{
  "hidden_size": 384,
  "init": "trunc",
  "learning_rate": 0.00531,
  "lr_mult_down": 3.0,
  "max_grad_norm": 0.5,
  "warmup_steps": 200
}
Each number is 500 + 40 x the weight over its row's rms, rounded and kept within 0 to 999. Layers, rows and columns count from 0. Numbers have three digits each. The size before them is the row's rms in percent of the matrix's.

# down: layer 8 MLP down (transposed), 1344x384, rms 0.056, rows 455-479, columns 256-383
# up: layer 8 MLP up, 1344x384, rms 0.0694, rows 456-479, columns 256-383
down455 104:491518541522523568467545509463505481419516485540504497538460593487498485541501480508536463512427497466532525466498451482504451538517514569463473580522515502511464544506590492496565524490424477446445569554494513562496563476518480546471543458525466471493467509492441483493533527529556451488533465476454554535439483461550488458482426549435487582534522520587457456494547497487504467561492
up456 104:536505543463508544509551518449489452493481591512498468425461491486480449503553451511506514508514471495428518422489496505513502453492553471511511462467429485418524457432479566549483526459498510528519480469564511570494488477450514470490563553502446514500450510496402522478516500509462409510432421526429573505503529562553482484504514455493525513543479454577475453550472484523517530478478
down456 098:513490536522482509495519537501464478448580430481514461548550543462490434467469576570473488571507488487465435482495534528549505555505434518458451460509483507512442512462501533537473473501409488523464522555480485430523544502500500510554483527530490481534464529488528495554485571441503479466527474532507465512566491504475479545493492494431510464351578522493515482520472572483506526525518
up457 108:541488474444476468519443486519513504520516422495483470533422521438480549540453474548506508531531498459479455417549539473445503579522548505516465480530513525543512491492545524450555476476457477478535482521535479522479483476481502433493527474537452488471536599505448507628429476518564431485559464467517518428491533508502391570503462510491546444572536454514511466497526463517539463539497
down457 101:519511476474468430518521490536425585491551541536534483565522510525532454474461449524498467549519466451466472596502485501490480527514454541466482508493525466536518518491506432499459528436492492464552501529547496492495532500507430501475496582595433460506533527502444413488553495502495451515473492468580450459516533543526467495530486481498534564499482591464546564483459474437495493486470
up458 095:424528399483491481407501481466506538481498496448548527466436520439434434514521446447409518462514563542460540542473509481462470516497509525465491540516465489472508524478415556430489465498482582486534448557559469520520459496505525540560524543552499507521419578481504541536473487477502572521508547467503444596442523467529459458478529417519515471452453521469438474467532557461510526516474
down458 101:496539551573500517567430543469496495486510518451534517533510526524485488464549519516511457537525516533450491539454379529557508487514569505552488531475502480506503459460555413525395501532553495481527528531513527524556521470428538457557571449489499497502557455511526530500497473530527517494509496530475450549349548464578539480482499492557548493467500505483486413465481521490555488524433
up459 100:503452529444463475459491514471530502485466507554543470463450522517446484535573514501521464571435464466506589424509503534538514513516424459447553531524440485450495499479516567530525556474465516499488522566500439495506480441539590496475450472467493532446385511528544452467475536468483557482524456524533566516561474525484519487508518489511506506463572462454533532500508528541549485538513
down459 104:531547488434469451525500520443480477497505530508545519515455474461548591610484574475583501488485516533466486506467533518487462504506514530486385529503446526534451505554521455499522534503527511490516503467508507501524441504558477486419468559485516544530473476490467467520453517487507488528536433501484476487453436445487519456503525442510517520474634542476494478528548549439470568517594
up460 096:455473514476496521477449449558490505470518496488464472465526454486463469527504483515460523508515481472494471588444509494491524494465538483482500503520415504431526555529506446476564614495542463492485470527506542475452538567564490465515438492465522445547481481511551471530472552527512428521476462487516478431411469504403492514579462487483524426542510492602489490486552505469529499498434
down460 090:491495487468445475540544483513592462451537543451549476553520493553489559492497451543495438553515545541545496523463418475547577524433460484517535570541524539484538446591511483562475513525477468463480562529446569514535534471469499537468483407535510501540504468520511515536453596468500535483529424514559505487528478399475475514469495496512573531495454492469517449491524538527482507487464
up461 097:461539449520474505633489539489499454489560505440439513468534497459507493562512444489549493496531510491518514551468514531488501505467461469492473490510561470441505506466555494560491510458485580507460498488486580482531526504465458455451510502511511513443497454533537568535524531510555514578482452486472523528472563529497466489490486523460468479543503502461537489444482530555498473540470
down461 112:480501451513496490475530449512452563519501455488563581515531536500407487475510517535510514460438560503494484515486544511478465576523517563524488576469556469452579532510410573459497586479536470505471540536506485508552515530489484545485522516547403551540507486459458502539482520500500539526485481473475543562522522467446423508526457550475450523503550543456466546514490535508562540433479
up462 095:507482511548500501506505546546537503539416496505452477404540498474613519437447546495504544515538483528447579488462502509538510541570538613462393452458556490447512527549485561510491503481557491424542474473431454454442460418474465483559564484524498495487440551495492468484492506582490480501576423463528515464544540557563532472534502493515457468465470521460485497484489451448496470510504
down462 098:526502515487478573498420515591473500550532495489514526477451532511494459517520549493390587496482550525542528517432503576447453528511509493552518558523495495523422474530432530485504467503490516533468560528468492576489570480490561484550511557535503498472573546485407522507546551564559444475539511509478544537519503475541509459464480465448509499481470407494528495453514475479478537487566
up463 102:499497524446498486590499520531469490476434468509473507444437494565521456504547506518458475428532481472500572485499534437580474521452533532448422477479503586485537436479439504511528468487503453473450457459580515500561506482490526449507484473510418518579544587506499519525490466506455520470461546502431471517499482513571430540542563476446592495450535458535466490500503480563550506459536
down463 096:462516515520534513481536438416528491452474472437454490489508537529513479473469525443482433496545490400476476429502439445545530532490495507588514493531464468459532508464513502478471467506552520504492451600550451488487530537533558491477451481520425474550455421487491507476513519501600435600455478520507513441459527552540486542578478463481495505454524575466480533494463464509465432518502
up464 094:541483499539498490553504525492491510471457488503464497492531482538493450518536474497436479562503458513492498428521495523520503485512516497451513451460390496506526444467462443526429502537448446445549488491407590474503556454511450486415599528482511486478468475579450519506452504524495535518492507454569548504476473462452574485410468542522466552524551494514483506468532489529546473501505
down464 105:587490506521523512438409555532530442582514514532465467526561554572490552530541475476520491551524515523533539545522499525512516470446479543527523476556507583509478583535461481489541453506517488487472496529455424445541509474465519514520516416491489383506510547573548496485510477518528533495558479573564522537447478501542542473530537494447583529413499529583545486488510553507522450525500
up465 101:515565482458457548470527473511494447452485467542553514463475481488528493486484493539476557548523443530515581499529457478477449427522555556494522526488489514547498425537508497509502513433600497541559477543520505477478563546507509517556460510472519530469519495475456454525547462509480469586499459499483484522566428476445500505501453463481528447547473553482442488504524472555567496425482
down465 098:467484478519522557552555528509438485526544572451518473479470584525449382499581486436444520464435508557518504565523501505517503501427556552582492404497506557487498497526491445492520497532505520507482481480517472513519459454587518509477454540447471490490541492470469479435508491531554564494481472499514508466500497527457446456491538518472499523458431524468438487530506460514540499489449
up466 102:586461508544497482435538493522509502468578460525495435495484513580540494508422450484509506520519465447511581523450503554528524442500463520442510539564525523537470477499477465479509535478517462463419532517571475486451521512517522483486505526441471544511550486344488478532527444527561475485513444549486417523584502467525509523546469518459437429515502572535528469550494562484481451529509
down466 098:525432493522413490577434474429546516485525515481643458430520474504491457489501547469461488397490509485493447518558489469453437512509562436532485522498491499443494509480470423522461497480550443469443540537541429496535455564515504466644503551552473476517528535547455495434427429462548485523468422489565442494474479550498527509471537524485544480566582539504467579500505525548485487444487
up467 109:525474414467498419451512529505455529518468508512505524479490524550542560429521505457510486460527526511458486535482517499563480440507454521491450407575512412526487399552491548523507464539544571532430532520533474448512510493469519530434479492471524464511505521495515519510479401521565472469484569529493522520471515442487559468487470536433523493556510563434481467538583545463542423514580
down467 099:481527460464475642547406554457557462508436539437529573564506525501520557436530468563561498496523474445505522542522551481497526481565487422489494457546455467452517510500451511476480435512463522544524558568534453552498462487508511582469416497617432529544454487501504428490480504501499536470467505524502512515492499477475511525533475544478504525511542492508524464519514508502527506455541
up468 098:467502464573527459519509408505403518504523545464534508505516453384500524522446479526493520501548547473541486544515572497529439515518561507406465438469459552499513436467524520500508482456505431489502498531501459440568503475549505480462475437473562478549495508515469491450493459536493464562488452565545541462518510483597483485538557532485561502492424519497539561469483521541543482529541
down468 098:510525484489525495511445489426396626512484483492522450514579501503515523528476501438517553457481506426451418490511485520498488556478525490601444423468553508466491469506497539503500384518544509494460540551464567511530482504550517528486492564572493509551540471512491518570535430498542517491561537559549545429536525548498496522505515533477534452510497531484470580496493550489489554568519
up469 094:493518425431514471533499478391466461471548496528496519457416504539462498471480507472498516486486538540492488459511457565444507458513469489551505516461521528525422384512478452477439479589554462510490512504460476529492484443529460485495486504492468522529536484556510466484524504532478502562560562491518403518545478495479524494503507542511441519454546422520472534453475556467388536465494
down469 098:532471631536456464514494496520439490584527554537499538486486512498523534519549479487514482527535552536537571496442541494535537496539453559508585531506505430468504467490494499480477478498452540478446456518453533530490435461459502501539548440525490482494449511543502472481495507450539459504421487469461476501476575539491532553448456589555513506468520560367555521454432511547506471524486
up470 104:462478578504454488557501461512473567431400540516482534516455569500418520501491459488532505529472414430489590503462486506532529518558473547461461544504468473474522474483528466476467500509498525487523485523497558594532468514506507539563442504525501504464555454510506541479544460504437507503467415486491469464528528497550502492576496513526535519487491529546473541542486472453481454493427
down470 100:522500527498496476509524463543511464537462520448421592465526520511462451474513546514535505534524528492512534442484553459520474488480441504505488584486528483476483494502505570465494499487469511459489572470478558449486447431507439603506532470457543527537496517452491492522487425434471543488457497531480499520476465520452441571503473513535596448579526434482508499464553521399569526476533
up471 096:454527534486475573491449522443409459498539545522524474416468486514505506471510567531509467550542465499543481442479612435605478474433531482508488624485485522520424552448444520450523509535490516496555527501525546505502477482448490523469504526432523426562468501484576517494511487560505528477520568483474528524506503538451464494512523473488445475535524466483502465489458548529506529445467
down471 095:569471494471541468462480602464469555501573524517543472540489400520552462464501438475530551466448479426521461490480390545483491562548556547477477589511465480531527480548519530502554398533449433460497534409478491451525425504499533518507424496521544498455471430557507477565512532535483469464523480477472413460475394535503464537453479497526576486491484545482532526500452515428561433518519
up472 099:498458437542515555469494491511563568467522497450484578451428504497499516451440548427475518424470561439557542493534585525493496529505490467471497511521517450545508451474483458487458555467469456483474515459422515526514445483526479473511539435507539534414540471516500559536520534516475527549521485589421443444532546431461487506432390511500499483422486521516488497468512475499523485497471
down472 105:479506504452483543492461475505456503555492526570531473543504514510514478450496537530519583526473568456490437485487477457454547516491511462470587518439465541512512474502572531386521497493488493478478422507493485526484534507527463526542469455461439458523506436452466555498533527509524463480458526458520451537534468494530501459504526572490503529530477462549494448430562518512480394513553
up473 097:485448458503456528529470497524432523583510568487530479473494478501456525505561491599513509511534509426479521509456497472432541557480477456542486558471531560507493441525475474431518494502501500501566461474529450537445416492574511482515476501593564533512438470462464580495543452530548489427437440434512482447508459485517472568489457541618531513508557470538478428508462538442438445489506
down473 102:388503499559550559498524426532551457458476467547476491525519465543471569463508464481536486492440521494591487541501508505468469510545513439543487558505534511519505570469466544469500444541513499515517474553434442496537508497511488424454527508491478457516523484517566434495473495512455549418473433499504500530563537542395516509564506525472499563508519527525572492557462490447524445528508
up474 089:440541520510484498540548446473491516415506437537488483515514480481546487525505513461477513476517493466466470462548514480493395525541495489441435464488535512557484477510443562474502536433528500563513414512493443469501484484477527545464491568495501496496584507451524493469563485503487509497532533522534497515575473454525500552514487477527469553467527493446488471549495516510510517498432
down474 106:486480480496533542599507513516503439513416533520481546476489518483534501491466497523500498462531460546489605475493506429434533566454527506493531476559497490494545535495485476408465540477528447520452557476525501520481467558472480503560475462515468528471543525542494493502443472527491485473447500476589549528510494501483463524432521432470500447466501562556494501463490522534455483489542
up475 093:543474513450480516489460494424432476505502521502488422488523435471483517545463452575452578515474451529402556550413518559578461524470462507581447435529437515458456473502510550452508499523496476461380466531524520584461431544491488564488600535498538531483511573503469469482450529561588479510435442483561481535495502467467462494442640464474469468473569563508494469522482517541519535558482
down475 104:516589495433517446400506598514483446580496471447546422521460541519493502530540591486475504554427526506465603476511458503543513565497472511449518530535490559499528522495546544459556537525570507513544539479461468465484502510555537504548505522505462509475462489467476500504503507475602515521512474499501512527481523503511540459524475508480427516462500456468509533463440492499516507503488
up476 107:481569540517512433534421506550483463515529576513447491470458541501493438539545506560465509491467540512515550479545408502473497505593448572453466518453487514523467487479436491482502501540487520485502455472457550596474586482532460502513522462503467561532470540567507468531470577508520501483452549501496510449446517594528535522560461520478525450437508436478531477507548450456467543502523
down476 096:522538550539473537505429556474485502475489537523528476452438538495573460465533480536541399487409553514508508535561497462488448483494526534564494514457506504573467457513445442530429454517469475504489547460488498496502516491487524532461576485497509543493441521606475496478534497464532490463496513457489470529509465521528525469496497508525496496510506501524471519518471501522553506387468
up477 104:495508450495461458489497515500477474595538556503500526479566524544489481472492423542509563472493593513483483530482469501529477529415507470569525527528468445497453460540533503487478466460467575485495465445445488496511428476438419532526456497496542492499529498446467485531469483547480567481507469552435537556485422510480560550516525500502465538472407508408519458506546507508501483516509
down477 102:527496496449526453509513504458433538512465427521504453482482579459531553487472544507508437496454434464468487464522522507441491536547556461515568527539525453587519511492475471520512504549476445445538487496472462474460518463610443529503469533499433519439559486487505493451563491446485507463452511430503543499517531493439484464493528509511499506469495446565475456535478477520519494537528
up478 095:432524466506549527470556511512430486592440468484523465500525546499497508584476532491522445436505498520507529493582430450482563504520464432526522542452447443549490456547434518504525415588488543446564538507531476454562480595506475547556519456542512465522475504533438444461451478479507447499525524462456473471531437490561452452527500525469520488550522448439553485457574447477497473468474
down478 101:452481511444493475505475501492545452517559609488497533519484488454542496525566495472548506467511519447486535532444422521440457486539515554535500471536510519439480454449547515504561476428448487447437504516511437527487555565464481529557622475424468468497536487503493543524449531452512466531467464455463479544509369464522481472511456484513483486537421483529428519531482525441516544524478
up479 105:454499468490428502539591506448453437473494554593540501460495482467524520562551481569516493529524466483529469475442437493559533457484475536445500487541559487499502469525499525458484530425476509497538488547513512500437532483580535486538460519482574540595501440494528451523542453493523501419507539566440546414412540465539619504496490546543590509504476461480506467455523543526521527484532
down479 094:586526484536483521521529486527494511439428481484554494513504569451574490515548560518476508442516536457453484497423434491513532469434516471580527484522425448499503451450516440493473489440487464542481509584494536511495387489495548520496510483461427520495566518480574431531491458451507452528497451462543512503499526538458483509472459518498492564484545503567520494532501522479497533543516